python train.py --d_model=512 --positions="rope" --rope_fraction=0.5 --bias="none" --init="normal" --doc_mask=true
Each number is 128 + 32 x the weight over its row's rms, rounded and kept within 0 to 255. Layers, rows and columns count from 0. The size above them is the row's rms in percent of the matrix's.

# layer 4 MLP down (transposed), 2560x512, rms 0.079, rows 1731-1748, columns 384-511
size [ 97 100 100 105 100  85  98 102 101 102 101 102  98  94 104 104 104 104]
[[143  88 113 112 104 131 138 143  43 116 110 135 179 118 149 121  96 167 157  85 120 167 120  72 160 146 106 155 153 106 131 116 147 152 116 145  95 171 143  82 145 144 111 105   0 173 114 147 189 196 134 174 117 120 112 137 162  87 131  93 118 190 137 108  72 160 157 117  95 177 107 158 162 135  84  43 194 128 103 184 168 154 163 157  80 134  84 111 136 166  97 165 120 116 154 143 106 149 110 141 130 129 143 135 174 154 106 136 101 159  82 166  85 107  97 136 132  72 136  72 183 161 110 154 123 120 143 149]
 [ 88 130 109 128 159 139 136  83 135 150 108 142 167 144 112 125 119 159 190  83  79 109 116 146 152  90 146 138 110 116 133  76 116 213 105 109 137 109 171 155 121 117 145 152  96 158 111  87 127 114 141 108  74 115 162 130 132 128 115 128  92 107 170 217 146  72 159 131 103  85 156 106  85 163 136 110 141  83 124 114 135 142  98 135 122 168  89 142  99 175 148 139 112  62 134  83 151 170 168 138 141 103 113  59 152 163 121 119 141 133 134 156 142 125  91 140 111 108 101 167 124 144 202  87  95 128 157 132]
 [181 137 126 161 108 149 164  85 144 152 114 171 141 177 125 153 149 123  92 122 128  81 117 112 140 122 142  85 181 161 127 212  73 113 109 128 176 139 107 135  57 151  80  56 129  78  71 112 127 109 155  48 104 147 109 135 154 140 102 136  98 119  68 161 109 107 199 107 131 147 115 100 117 141 121 116 126 121 177  36 152 115 201  80 144 176 151 180 131 144 107 143 152 120  96 103 133 133  93 114 128 160 146  93  71  81 118 108 132 172  82 157 108 151 130 187  80 128 112 158  51 158 135 115  87 113  89  95]
 [151 141 186 144 200 202  97 122 113 164  79 166 138 157 104 126 113 141 112 141 132  98 128  68 137 122 128 149 105  64 112 111 123 146 106 102 133 138 138 114 144 126  99  86 144 148  82 151 115 153 202 118 113 114 140  98 146  88 122 194 102 129 106 126  31 177 136 105 101 102 153 105 123  95  59 113 145 103 159 136 112 199  97 135 121  89 139 130 115 147 155 146 103 130 143 122  55 167 134 161 181 156 113 146  73 107 147 133 123 138 150 139 193 138 185 123  80 179  83 176 125 149  98  85  76 127 166 134]
 [223  53 143 131 137  96 136  86  77 126  63 144 159 139 129 155 123  87 136 166 168 167  95 179 109 140 124 186 130  83 172  88 153 123 110 189 138 105 134 166  84 106 135 118  80 124 122  85 121 130  95 136  85  99 139  78 163  69  93 171 141  91 157 138 100 123  96 148  43 139 126 119 132 116 154 162 130 110 102 175  89 118 175  80 127 129 110 100 101 171 108 171 138 156 132 141 150 126 102 129 170 124 179 103 119 140 120 101 217 167  97  84 166 127  80 137 135 111 156 152 125 150  92 125 132 126 114 113]
 [143  86 113 173 188 153 110 152 106 133  89 133 122 121 106 151 127 119 135 148 130  95 117 142 119 163 151 142 158 200 156 101 108  82  94 162 172 137 173 109 123 165 120 170 113 142  61 144 141  83  92 129 143  93 142 120 139 140 199 143 101 132  71 190  96 183  73 133 143 215 122 163  83 128 105  93 123 105  58 176 137 152  94 145  82 124 167 200  96  93 120  42 156 120 111 178  65 116 129 116 122  87  98  93 111 166 139  70 171 143 129  71  64 155 136 119 136 150 115 176 149 127 120 133 108 142  65 107]
 [131 176 165 152  98  86  50 169 116 113  98 120 131  65  48 182 116 146 123 130 113 166 167  96 159 123 119 131  81 125 183 104 100  96 151 160  90 141 141  66 103 163 134 147 119  92 108 131 145 115 101 176 115 130  94 162 106 110 121 110  84 122 192 136 162 157  89 134 157 147  86 191 161 142 105  95  70 141 163 228 140 161 115 145 132 136  83 138 123 171 153  58 140 173 160  87 133 125 152 135 125  85  94  54 132  86  85 163  75  98 140 100 132 134  89 152 106 154 110 191  89  66 126 106 117  83 135  66]
 [ 75 137 113 114 116 163 130 151  56 118 149 197 147  88 156  99  92 109 118  77  89 141 159 107  75 126 114 129  98 134 101 136 107 148 118  93  81 140 107 115 150  49 136  95 127  98 144 123 122 139 133 118 112 125 128 170 104  95  62 104 134 135  90 135 107 149  68 109  98 124 145  30 132 137  84 108 147 106 177 166 126  79 180 176  77  93 130 153  93  97 154 188 131 104 192  95 132 212 122 132 188 119 145 165 127 174  97 160 122  59  81 150 144 128 160 170 103 118  99 113 122 245 176 123  65 136 146 130]
 [109 141 121 149 154  59  94 164  75 171 168 163 136  82 162 170  98 141  93 112 100  78 104 149 152 137 152 133 141 152  93 174 123 119 145 175 115 124 157 143 153 153 158 173  65 129  88  59 181 137 142 206 139 197 134 129 106 124  94 131  73 163  66 154  93 161 135 113 162 104 141 142  65 161 133 120 115 110 109 150 107  90 147 139  87 128 163 113 147  82 106 130 122 107 137 137 140 157 112  87  94  89 144  87 123 133 180 161 139 104 113 137 156 134  83  80 126 138 106 160 169 135 119 101 149  64 150  91]
 [130  86 118 148 154 183 159 111 158 191 161 105 167 200 112 123 149 126 194 101 146 151 194  96 157 127 137  75 110 147 140 129 130  93 120 134  45 167 150 154 183 126 157 116  73 172 133  85 130 155 105 150 135 131 164  91 152 108 157 142 118 130  91 157  88 100 123 117 117 135 144 144 113 189  96 163 139 143 198  81  87 132 212 213 145 118  59 102 150 116 164 180  81 118  96 132 158 112 158 148 119 129 115 133 121 145 154 151 147 180  95 114  91 121 185  75 154 152 137 127  92 148 106 159 177 122  92 110]
 [136 147 113 117 127 151  93 154  82 105 146 118 103 126 100  86 133 129 156 104 164 121 128 127 134 128 191 152  86 142 108  53 133 128 170 172 156 143 138  98 110 184 158  99  76 101  87  84 142 189 154 214 137 181  77 188 143 161 153 189  94 105  92 170 137 133 125  90  87 131 192 124 107 121 134 140 116 100  99 135 154 140 151 187  51  80 101 128 122 152  74  14 150 146 105 110  73 127 116  81 122  86 132 118  82 147 146 114 192 141 180 176  83 116 114 135 123 126 189 154  30 116 134 206 142 134 116  76]
 [140  73 138 115 129 143  80 186 134 149  84 135 128 115 127 123 109  80 157 117 211 147 129 122 118 106 135 121 157  93 120  88 162 173 167 133 105 127 128 141 151  86  86 153 162 178 121 142 177 129 156 158 130 158 128 129  90 125 100  97 104  69 138  98 109 136 123 102 121 133  84  85 140 162 136 153 162 218 166 128  94 104 111 154  68 126 143 122 134  76 125 138 149  73 151 113 129 127  98 162 137  87  89 132 158  87 136 144 132 120  66 128 151 116 154 123 122 121  98 152  92 163 127 210  56  89 154 128]
 [128 136  93  85  87 121  91 145 155 136 137 149 120 168 135 189 111 132  92  85 171 117  96 147 111 115  99 157 130 105 175  70  95  93 188 116  81  63 146  91 137 149 112 112  86 164 132  83  92  99 138 125  65 150 144 152 109 153 198  82 124 132  85 148 145 124 114 158 148 116 116 101 151 113 115 188 121 122 151 121 126 100 138 109 125 139 128 120 109 121 145 196 155 115  81  20 141  55 123 141 127 116 112 117 142 173 143 160 106  85 156  52 158 141 118 121 137  97 154 144 145 137 149 219 133 146 153 174]
 [168 116 135 104 108 143  88 131 133 133  69 126 157 154 109  37 127 154 146 188 103 139  51 164 124  96 144 169 108 135  85 123 135 138 148 139 116 150 176 205  90 171  90 150  89 125 165 174 103  97 115 131 193 119 102 118 136 134 123  86 137 204  70  95 157  88 136 125 144 178 111 153 145 145 105 131 146  90 157 176 135 156 111 151 116 125 157 103  90 115 135 123 119 104 191 135  98 133  84  99 139  78 141  93  84 153 156 127 129 142 113 107 100 136  93 174 139 122 124  47 125  91 136 158  48  77  87 119]
 [162  91 153 138 131  73 124 156 146 167 155  80 149 175 134 119  62  86 148 137 140 127  65 123 113 158 137 157 123 159 135 118  93 113  28  98 161 133  64 139 134 120 103  92 190 149 151 139 151 150 158 148 153 148 138  87 174 165 136 141 131 131 146 155  85 121 140  98 118  80 163  93 171 137 110 128 170  96 119 135  92 105 109 175 133 216 131 162 127 184 142 100 132 111 135  85 151  96 169 126 111 119 100 110  83 120 128 101  96 161 154  67 145 114 121 124 200 177 117 181  43 170 174 118 160  64  97 160]
 [124  72 182 127 108 124 129 116 168  72 122 102 132 134 102 119  83 152 133 147  85 128 178 181 139 165 166 134 157 136 119  90 106 234 163 112 140 149 177 167 114 142 141 109 143  96 145 109 105 101 151 182 151 132 147 159 149 142 141  20  90 130  61  49  86 112 102 134 121  81 161 115 131 159 145 164  90 108 211  97 167 130 112 127 195 126 160 105 108 196 157 120 144 146 110 116 132 143 155 130 148 151 145 113 194 104 139  93 174  61 105 159 126  48 126 115  80 100  83 112 101  99  87  84 129 138 182  88]
 [125  84 159 107 158 134 152  95 108 173 155  97 145  97 148 107  49 125 100 109  70 157 135 179 138 123 125 106  40 144  99 107 127 154 116 136 165 134 115 139 111  64 105 132 136 135  96 119 100  99 141 136 103  84 120 120 127 130 150  58 135 111 120 102 151 150  72  94  99 143  49 132 124 111 177 187 143 158 143 138 156 103 179 156 112 135 170 205 131 182  83 131 126 118 162 184  54  50 127 170 151 203  98 110 136  89 118 143  97 100 150  82 130 155  94 149 121 143 119 126 143 125  98 133 161 156  89 149]
 [128 129 105 123 124 109 117 124 201 156 174 174 162 124 162  94 147 194 119 148 124 130 180  97  99 100 152 103 153 128 140 120 125 130 105 193 102 129 174 105  89 149 122 164 138 183 126 140 162 174 129 136 171 168  61 113 150 117 126 199 144 120  45 126 140 172  40 139 149 111  93 114 201 157  41  98 162 129 126 112 106 103 149 127  93 144  96 159  94 104 138 115 150 121 139  96 135 196 136  78 213 128  76 165 152 147 168 169 130 102 128  98  94 106 162  88 126  78 114 162 136 182 126 137 118 129 132 126]]
# layer 4 MLP gate, 2560x512, rms 0.0681, rows 1732-1749, columns 384-511
size [105  99  97  94 104  94  98  95  97 104 102  95  96 100 102 101  99 101]
[[133  90 128  67 184 169 140  74 158 178 120 146 127 229 184 102 141 174 130 155  81  86 127 141  83 150 141 168 111  82 124 115 153 141 113  69 141  96 127 114  97 105 186  58 121  97 112 155 132 138 136 143  43 153 119 141 137 155 128 126 107 123 103 145 160 112 184 132 109  90 135 115 170 141  98 125 144 147  94  94 108  92 171 132 117 102 110 129 119 147  93 214 142 132 123  95  89 163 115 121  99 124 133 107 140 142  98  87 118  86 129 147 139  36 142 123 132 149  87 132  81 151 173 149  78 137 128 162]
 [162 154  98 101 164 109 171 141  90 111  79  82 130 107 103 148 123 171 142 119 105 174 157 141 109 152 111  98 167 176 114 161 118 122  86 143 150  97 118 112 102 125 145 141 103 147  87  83 157 133 169 133 127 142 167 168 163 166 117 143  86 135 115 166  74 119  62  65 115 126 156  72 103 118 122 172  72  97 149 200 163 127 105 116 138 134 133 149 137 156 169 130 119 146 112 102 106 129  91 152 129 145 104 151 146 131 161 115 163 108  99 160 198 197 114 111 181  91 139 113 140 134 119 112 114 152 106 121]
 [135 113 144 144 105 118 136 118 142 127 181  85 134 123 139 173 139  86 121 127  56 102 150 122 140 126 106 105 109 156 126 117  91  89  98 110 126 145 143 119 155 117 142 144 131 126 165  99  97 114 104 111 210 168 116  59  95 145 145 153  75 141 111 135 104 102 145 147 127 129 143 163 115 212 135 136 122 161  94  77 161 105 112 216 144 147  79 146 127 105 143 133  95 104 135 159 105 117  87 108 123 141 106 156  85 103  76 108  80 188 154 106 177  94  96  92 232 113 151 121 125 117  77 136 142 156 136 126]
 [133 101 104 130 125 185 109 133 100  96 130 147  92 138  90 142 121 108 158 110  99 100 173 151 138 180 128 101 103 119 112 201 185 147 149 129 139 104  85  71 118 122 135 160 202 105 165 118 123  78 113 111 107 123 121  93 116 154 156  93 114 225  69 107 117 112  96 134 138 112 180  75  80 113 123 112 114 173  88  89  39  65 131 124 158 134 107  97 147 131  98 185 158 186 159 140 167  91 140 141 180 123 147 106 118  97 128 168 136  99 134 179 113 131 148 179 143  97 170 121 167 162 167 155  96 130 116 164]
 [120 120  76 126 164 127  72 153 120 107 107  67  83  80  76 128  73 181 107  73 142  52 146 140 114 117 148 120 134 116 130 136  83 182 172 106 148 134 146 185 143  79 174 153 130 115 154 141 109 133 130 156 127 173 181  59 131 114 146 135 164 149 233 150 162 106 109 120 162 139 129 128 113 142 158 123 141 166 156  84 145 174 135 157 113  82 162 197  69  93 171 139 193  93  65 124 137  71  82  95 113 136 171 108 158 101  85 182 135 142 195  82 152 168 116 113 151 135 149 118 176 171  94 127 112 118 161  61]
 [119  83 172  73 193 111 127  77 117 176 200 128 121 114 144 102 167 126 139 169 115 156  99 109 124 146 182  80 123 126 117 137 144 118  80 100 155 134 130 148 144  93 141 139 148 104  71 118 121 139 100  17 101 164 112  92 126 133 117 108 189  53  86 144 102 132 124 146  66  83 180 128 145  82 110 128 113 121 124  61 125 144 123 135  95 110 161 123 154 118 191 143 111 124 100 172 156  49 137  26 110 165 208 118 118 168 142  97 155  58  46 135 151 142 124 141 155 170 182  99 139 146 135 186  88 149 111 118]
 [136 137 140 134 101 113 124 102  86 143  92 126 157 171 160 183 152 102 160  82 138 128 123 137 129 197 164 162 186 133 140 174 133 151 126 165 178 119  85  58 144 179 153 136 111 221 142 148  81 152  91 190 142 200 134  99 160  84 136 157 158 182 153 137 183 107 125 177 152 158 134 131 121 111  93 121 127 136 160  91  84 101 112 144 126 162 144 111 169 150 136 163 156 177 126 125 148 141 191 140 147 156 127 109  86  80 145 151  83 126 106 139  99 145 102 161 132 139  93  61 133  93  80 116 127 118 103 206]
 [134  81 118 111 176 179 144 126 169 126  69  65 138 131 109 172 168 108 143 170 150 163 121 116  94  74 153 140 115  42 154 149 130  76 121 197 131  57 128 134 132 138 125  86 121 101 121 110  89 112 135  72 171 125 144  99 166 164 148 156 157 146 157 102  70 106 128 109 110 171 145 112 169  76 116  96 148 120  91 160 195 113  68 122 189  63 126  85 129 127 124 150 108 172  79 151 154 146 184 115 147 131 108 126 139 135 138  96 137 136 124 123 144 193  88 123 125 143 161 136 122 176 134 128 130 100 112  87]
 [104  67 138 167 101 164 115 147  91 202 151 155 165 100 111  99 104  97 147 157 151 141 184  83 127 125 159 162 109 120 139 138 135  90  83 172 145 132 169 136 158 178 172  81 108 142 146 168  88  70 115 157 127 156 103 163 129  95 112 149 160  86 144 197  87 121  84 107  36 176 150 161  94 165  83 141 114  92 137 116 147 156 105 101 182 112 122 116 120 118 152 172 140 110  48 183 134  93 116 133 131 190 153 153 169 137  87 128 133 160  97 162 121 115 165 119 170 138  87  81  89 141 115 152 107 117  85 115]
 [ 98 137 156  81 174 144 120 123 100 149  92  91  30 100 124 167 122 119 113 140 137  98 104 124 133 107 109 109 144  69 101 160 133 149 127  90 187 158 151 114 115 107 113 130 135 138 109 151  53 134 106 160 110 100 123  56 181 111 140  97 119 164 182  97 113 137 140 129  76 140  69 105 104  85 119  92 123 172 150  94 116 149 144  89 142 109 126 140 190 149 128 114 110 126 126 100 156  86 163 131 155 116 155 109 255 118  92 176 138  86  94 134 155  36 197 126 117 133 176 131 197 138 105  92 100  42 113 175]
 [126 110 121 173  79 143 213 144  93  67 124 174 166 117 132 146 113 190 154 140 119 148 108  81 118  98 123 138 151 156 145 126 137 117 214  88 150 117 150  94 193 107 170 168  97  87  94 149  76 175 192 129 106 129 181 148 138 119 142 148 130 109 172 122 109 125 139 159 154 154 132 146 187 104 163  99 110 135  97 187 153 190 184 121 129 126 109 184 105 160 112 129 128 116 148  91 138 158 155 165  72 103 129 131 129 134 182 113  71 129 105 134 199 157  78 137 144  60 144  68 133 103  98 126 144 107 100 116]
 [117  80  98 122 146 167 116 175 100 147  47 159 128 174 223 165 162 126 130 125  56  87 112 143 113  76 114 120 131  96 104  95  84  77  78 110 114 141 189  88 119  90 137 148 114 128 156 175  67 141 143 145 138  94 154 128  92 127 167 129  76  66  94  84 170  88 158 144 104 135 140 172 130 160 123 125 138 151 129 128 133 132 101  79 124 119  98 144  79 172  97 151 129 139 108 115 188  62 103 125 126 184 144 140 157  98 140 110 177 108 146 126  88 100  83 123 130 127  75 162 137 155 131 194 138 117 116 123]
 [156 117 119 121  55 199 123 155 134 179 202  86 157 117 116 174 160 141  89 168  91 102 183 123 180 101  91 134 123 126 188 141 108 137 161 162 199 103 172  70 155  83 107 143 181  58 144 165 153 171 123 178 136 117 177 101  86 154 130 105 149 116 131 100  86 143 144  99 150 125 178 122 143 137 147 166 111  84 191 137 161 110 169 159 158 110 134 145 159 143 128  86 144 110  92  88  93 104 143 144 180  95 100 139  84 158  65 109 168 170 157  38 145 160 163 137  68 149 133 135 111 137 181 139 136 125 182 121]
 [ 85 115 149  84 117  93 119 159 115 156  95 141 131 105 145  85 100 122 104 142 100 173 107 141  95 161 125 152 135 127 155 177  99 143 139 149 104 156 138 176  99 126 114  61 190 133 137 142 142 132 111 119 112 117 110 136 133 217 171  88  42 146 163  89  89 131 134 163 104  61 151  58  81  62 141 119 102 170 139 134 139 160 134 131 180 137 102 144 123 169 121 134 156 106 132 152 119 145 171 128 146 171 141 108 126 128  84 122 133  76 164  86 149  69  89 116 168 191 128 112  96 135 130 139  84  83  89 112]
 [128 109 127 154 127 115 108 111 156 159 149 109 124 178 152 165 134 137 119 153 153 154 148 107 155 109 140  87 171 123 137 126  35 137 138  95  75 203 184 193 199 210 191 109 123  90 113 130  95  88 112  85 133 118  81 144 179 127 103  54 125 167 106 150 126 156 134 175 157  91  97 144  85 124 136 116 121 123 148 152 134 137 192 119 102 131  78  86  31 108 124 126  98 112 129  88 121 151  81 146  62 151 132  74 137 105 164  76  94 114 123 180 107 115  96  91 130 110 131  99 122 100 100 169 144  92 101 149]
 [190 114 145 162 153 124 161 108 131 139 120 121 142 137 142  94 155 127 142 175 139  94 115  94 145 182  73 158 156 149 129 200 163  78 141 139 173 182 139 134 130 118  66  81  95 103  83  96  92 146 124 118 150 142  72 100 138 172 129 147 153 138 102 121 107  71 115 144  63  97 112  91 114 132 143  60 150 111 116 134 146 117 138 134 121 128  91 154 162 148  95 132 123 178 117 120 155 222  96 164 140 110 183 167 133 118 118 161 133 175 185  98 115 135 181 142 158 144 192  82  80 125 103 111 116 170  90  88]
 [155 117 121 131 155 117 130 162 137 146 145  96 116 135 138 154 137 141 110 169  87 121 174  84 123 170 124  98 195 129 107 184 134 130 136 151 142 155 100 133  47 158 172 100 129 105  64 185 118 139  81 112  42 141 145 117 153 107  64 174 125 102 153 182 112 167  68 104 121 177 178  53 110 133  87 113 153  93 126 146 164 108 189 121 172 126 131 111 145 149 122 127  95 112 113 228 124  86 164 165 141 158 106 170 113  68 168 110 136 142  39  61 137 160 170 102 137 118 153  97 174 140 115 145 105 127  99 120]
 [127 142  61 187 131  33 143 138 156 127  93 140 133 143  86 204 188  60 110 152 113 115 172 112 126 145 115 111 100 113 110 145 149 117 128 136 158 109 139 178 147 118 105 117 190 106  87 123 119 109 126 115 160 169  94 147  70 105 108 122 140 127 151 117 168 107 103 116 112  88 121 115 148 161 112 107 140 151 102 188 116 169 177 105 146 138 166 132 127 115 156 133 145 140 112 120 114  64 149 101 145 108 137 187 210  95 193 126 116  63 223 129 138 121  95  89 106 146 101  90 148 202 148 122 153 113 153  98]]
# layer 4 MLP up, 2560x512, rms 0.0676, rows 1732-1749, columns 384-511
size [110 101 105  95  96  97  98 100 102  97  98  98  95 101 100 102 100 101]
[[106  75  79 118 169 124 174  79 195 215 124 120 232 124 152 152 141 159  89 161  49 124 124 139  67 120  68 133 124 172 167 111 146 120 114 112 109 146 219 152  93  97 136  68 154 131 139 117 104 107 142 166  88 129 183 144 119 118  95 128 147 164 131 112 140 144  88 176 195  77 148 156 133 162 134  92 111 153  93 143 146 116 138 126 101 127 118 117  84  55 119 188 104  97 113 104 108 167 133 130  97 142 137 126 191 130 103 103 144 136  95 128 174 157 106 134  87 160  39  92 116 241 143 148  92 137 188 180]
 [ 88 141 203  99  92 124  89 115 200 129 159 125 134 134 142 167 110  79  99 162 120 134 143 108 117 141 178 100  83 104 122  84 123 126 126 122 113 104 153 155  63  98  69 173 152 142 110 181 110 102 113 121 113 156 114 155 133  71 117 115 198 176 144 141 159 140  55 122 158 157 123 151 101 122 169 100 175 140 122 126 143 110 118  66 116 122  92 127 151 132 111  78  83 172 128 124  64 155 145 101 110 136 110  34 167  86 118 167  68 110  99  71 113 145 191 161 171 161  33 153 157 149  90 126 142 149 123 137]
 [175 165 125  53 145 152  94 130 114 169 151 171 137 107 147 110 121 163  92 118 164 142  98  84  70  92  94 126 111 172 140 165 105 115  88 162 176 172 190 154 117  79 172  97 105  89  93 133 181 108  72 144 126 150 121 141 165 120 126 139 132 116 162 159  84 125 121 129 102 151  99  65 178 127  88 141 104 106 113 179  97 152  90 164 113 133 106 112  90 184  52 128  91 119  55  66 121 107 125  98 174 176 128 119 125 159 100 148  68 181  96 136 125 109 126 175  79 171  90 144 140 100  90 160 123  89 127 101]
 [164 150 129 152  97 123 124  85 112 168   0 116 160 124 153 122 196  94  98 129 148 140  73 151 158 166 140 131  89 110 122 122 116 157 115 197  95 115 123 109 116 169 109 124 123 122 130  79 142 110 138 121 106 191  84 171 122 163  95 115  98 136 122 126 144 135  80 145 129 172  76 176 131  99 120  91 182 150  98  98 141  55 110 160 161 135 150 110 114 150 122 125 163 138  52 165 129 102 153 132 163 150  75 138 175 104 121 156 150 100 122 155 130  74 176 117 117 182 160 122 194 168 110 145 136 116  82 172]
 [ 63 149  75  97 126 146  45 129 171 182  89 104  91  97  98 129 120 149 131  65 144 114 156 123 122 116 105 122 123 113 162 185  96 141 149 114 124 183 127 135  46 102 137 174 162 135 110  99 114 130 124 107  74 131 181 133 148 129 124 153 127 138 133  97 157 158 161  83 118  68  47 112 139  92 182 157 128 128 169 109 109 114 106 104  79 123 173 161 159 157 131 105 151 147 128 166 114 189 124 142 106  81 128 115 127 114 110  73 153 119 165 149 205 128 171 119 158 111 151  96 167 137 113 112 135  96  81 174]
 [ 80 102  81 151 107 135 162 165 132  98 158 126 121  64 104 133 111 142 163  91 119 109 131 114  89  91 104 146 185 116 126 114  86  99 113  99 109 127 162  71 118 133  52 146 196 122 108 178 148 128  79  64 116 132 134 177 139  96 130 189 120  87 173 115 178 140 133  94  85 107  89 119 155 123 149 108 121 153  83 171 154 172 151  84 110 113 155 168 131 165 141 159 128 102 132 105 125 195 129 188 163 107 140 152 184 153 160 143 149 132  53  66 127 150 166 111 193 173 116 128  97  63 121 118 129  85 107 127]
 [148  77  85 170 130  92 119 166 173  89 156 137 137 112 161  70  52 122  95 145 117 155 160 133 152  86 131 124  94  83 110 145 129 109 157  97  49 121  99 146 151 100 129 140 229 127 127 113  85 184 153 173  85 115 136 128 134 120  99  87 188 161 119 100 125  83 145 203 107 110 159 130 132 152 114 159 135 149  99 135 150 153 177 159 174 100  97 166 126  52 138 127 106 123 148 130 146 142  81  88 138 136 111 150 102 185  94  53 104  86 101 174 155 111 142 137 105 128 135 130 139 160 120 166  96 139 130  77]
 [152 118  95 186 165 131 138 218 128 140 121 105 128 143 173 117 185 110 137  87 136 150 155 144  90  79 150 137 116 178 101  91  95 124 137 131 145 102  75 160 140 148 118 146 142 139 136 127 201  90 174  91 149  80 126 167 180 131 182  90 173 127 212 147 111 113 132 207 134 134 129 137  89 183 114 144 140  88 135 134 124 113 136 158 156 130 116 140  99 118  69 131 159 136 155 169 137 104 159 152 132 171 127 134  99 176  91 112 127 152  37 158  90 125 164 160  93 161  74  88 145 110 139 149 133 101 122 173]
 [130 127 125  88 124 124  82 136 158 148 190 156 135 154 130 120 129 157 102 108  94 145 173 132 150 212 209 122 169 179  85  84 104  97 153 127  95 109  89  72 131 143  72 141 139 145 112 104 130 125 182 149 118 109 142 124  78 152 126 111 133 115  54 147 107 117 162 112 139  83 114  66 115 114 148  78 154 172 121 144 138 123 160 169 163 119 103  88 125 137 137 169 126 166 142 106 167  85 173 108 186  65 100 121  88 154 129 103 107 109 135 167 129 113 142 135 115 174 166 121  97 109 109  78 109 202  72 146]
 [122 141 174 119 131  90  95 118 148  90  96  97 149 110 165  82  69 103 205 148 102  79 210  98 206 134  75 153 175  40 124 142 115 129 182  72 133 198 109  70 135 147  75 157 151 102 148  97 121 165 123  72 127 104 103 112 130 105 103 160 105  90  81 129 175 141 148  82 121 120 113 186 114  86  66 126  90 153  71 106 104 175  86  74 148  94 175 147 127 126  92 151 149 100 139  78 124  70 155 168 122  95 133 116 112 178 123 141 153 166 107 181 193 110 159 170  98 117 187 117 158 127  99 157  99 159 113 154]
 [132 165  98 159 170 142 153  84 123 112 164 183 134 157  64  60 124 114 138  54 165 129  75 132 116 139 165 121  88 121 105 150 166  97 150 106 177 134 107 151 162  90  88 138 176 146 160 110 211 146 132  86 107 118 123 143 144  97 150 105 149 113 123 125  46  92 156 122 207 159 131 149 152 183 148 142 136 145 186  77 112 127 123 142 177 112  83 112 150 112 119 137 152 109 132 132 118  80 111 126 144 167 142 136  97 148 152 109 119  67 129 175 152 101 154 153 130 140 118 150 127 132  92 157 144 148 141 105]
 [ 91 172 178  94 142 128 179 169 125  93 189 170 140 112 184 120 117 133  84 125 169 143 117 146 130  84 123 160 152  99 142 177 129  70 105 116 130  84 108  83 169 137  96 166 171 140 124  73  77 140 116 112 134 161 130 133  81 154 155 134 129 104 131 126 163 125 127 125 159  98 171 143 167  96 121  96 103 100  90 191 112 146  75  94 113 110 109 102 149 110 140  68  82 170 150  84 116 157  80 165 210 118 135  69  89 165 132 153 128 165 150 115 167 165 113 139 165  83 116  88 144 124 179 111 151 163 117 128]
 [ 96 110 164 184  88 105 100 147 115 191 168 121 182 121 163  80 112 192 118 145 125 106 119 105 111 149 135 105 105  85  41  86 146  96 149 146 105 194 118  78 102 101 120 148 103 159 158 123  86 157 102 159 122 138 152 106 123 170 134 124 143 143 104  95 107 110 119  90 121 152 114 120 132  55 140 185 158  77 177 137 147 130 104 116 141 165 148 170 162 121 118 123 119 107 156 141 149 175 141  70 150 103 198 173 126 120 130 169  98 129 127 144 125 153 114 161 124  53 137 168 119  76 145 221 175  62 114 179]
 [142  86 150  71 148 117 139 126 122 110  89  84 142 109 158  87 110 118  64 150  97 124 108 128 109 172 111 202 160 123 140 104  97 192 113  65 128 107  81 200 120 150 130  70 172 101 111  74 138  92 161 110 101 132 109 116 123 108 105 125 117 111 126  98 116 145 192 142 170 127  97  84 167 147 109 151 147 185  87 143  98 100 120 157 116 116 105 107 191 139  69  51 124 122 137 116 135 126 165 143 182 136 140 128 108 138 169 194 135 133 165  93 142 125  83  37 136 211 130 130 155 115 200 147 126 102 124 153]
 [129 131 123 179 106 113 124 161  89 126  62 139 120 126 142 119 160 128 102  88 138 164 113 129 139 131 121 144  77 129 147 159  74  63 153 117 133 102  66 141 129 135 108 115 199  35 133 160 163 105 130 154 115 127  94 158 119 146 122 181 133 116 209 180 112 119 116 105 128 146 190 120 157 152  99 138  88 168 126 129 126 103 110 178 137 174 113 103 118 152 102  99 148 108 116  96  82 109 154 107 149 117 136  93 146 157 132  86 184 130 163 123 186 180 109 132 124 204 179 146 143 136 149 140 152 170 129 174]
 [111 125 159  91 131 133 134 127  97 100 109 103  97 129  99 138 132 121 140 185 146 136 136  70 104 144 163 179 156 178  94  95 144 139 102 168  96  83 167 134 106 155 133  97  58 199  79 132  95 145 156 175 150 108 111  82 125 167 128  56 143 103 157 164 139 111 129  92 119  90 138  59 132 121  79 144 172 180 122 110  78 100 155 123  95 123 150  29 122 110 121  58 143  95 146 126  86 101 117 126 154 131 159 151  84 191 121   6 143 139  94 160 150 181 141 146 136  99 126 109  79  82 108 151  60 162 150 131]
 [145 160 126 149 150 111  86 149 141 145 103 164 128 127 201  86 132 172 140 112 110 116 110 102 125 163 133 106 120 190 140 162 175 175 113 161  37 105 128 120 176 115 187 145 156 148 117 100 140 120 155 131 141 111 121 179 154 162 156 173 136  79 132 159  70  79 153  93 127 178  67  80 134 198 114 131 141 131 103 107 153 145 136 185  84 158 126 130 158 136 134 144 100  91 140  88 109 144 122 160 165 135 154 159  82  62 184 159 150 154 121 109 148 115 139 165 148  82 129  93 127 115 150 131 125 163  49 168]
 [184  84 151 107 121 178 102 111 158 175 127 178 153 185 103 121 229 119 193 129  66 162 136  92  89 137 122 108 103 177 102  81  94 128 155  65 161 183 101 124  95  81 128 101  78 101 208 105 156 134 167 128 163 118 120 129 136 146  90 139 107 117 111 112 137 128 137 123 186 153 169 182 131  82 173 115 118 151 122 110 103 134  67 123 134 126 137 151 125 117 113 110 139 133 140 136 109  84 163 105 106 189 166 193  47 125 145 145 141 135 128 120 132 132  71  83 120 177 143 152 160 149 147 105 135 145 153 152]]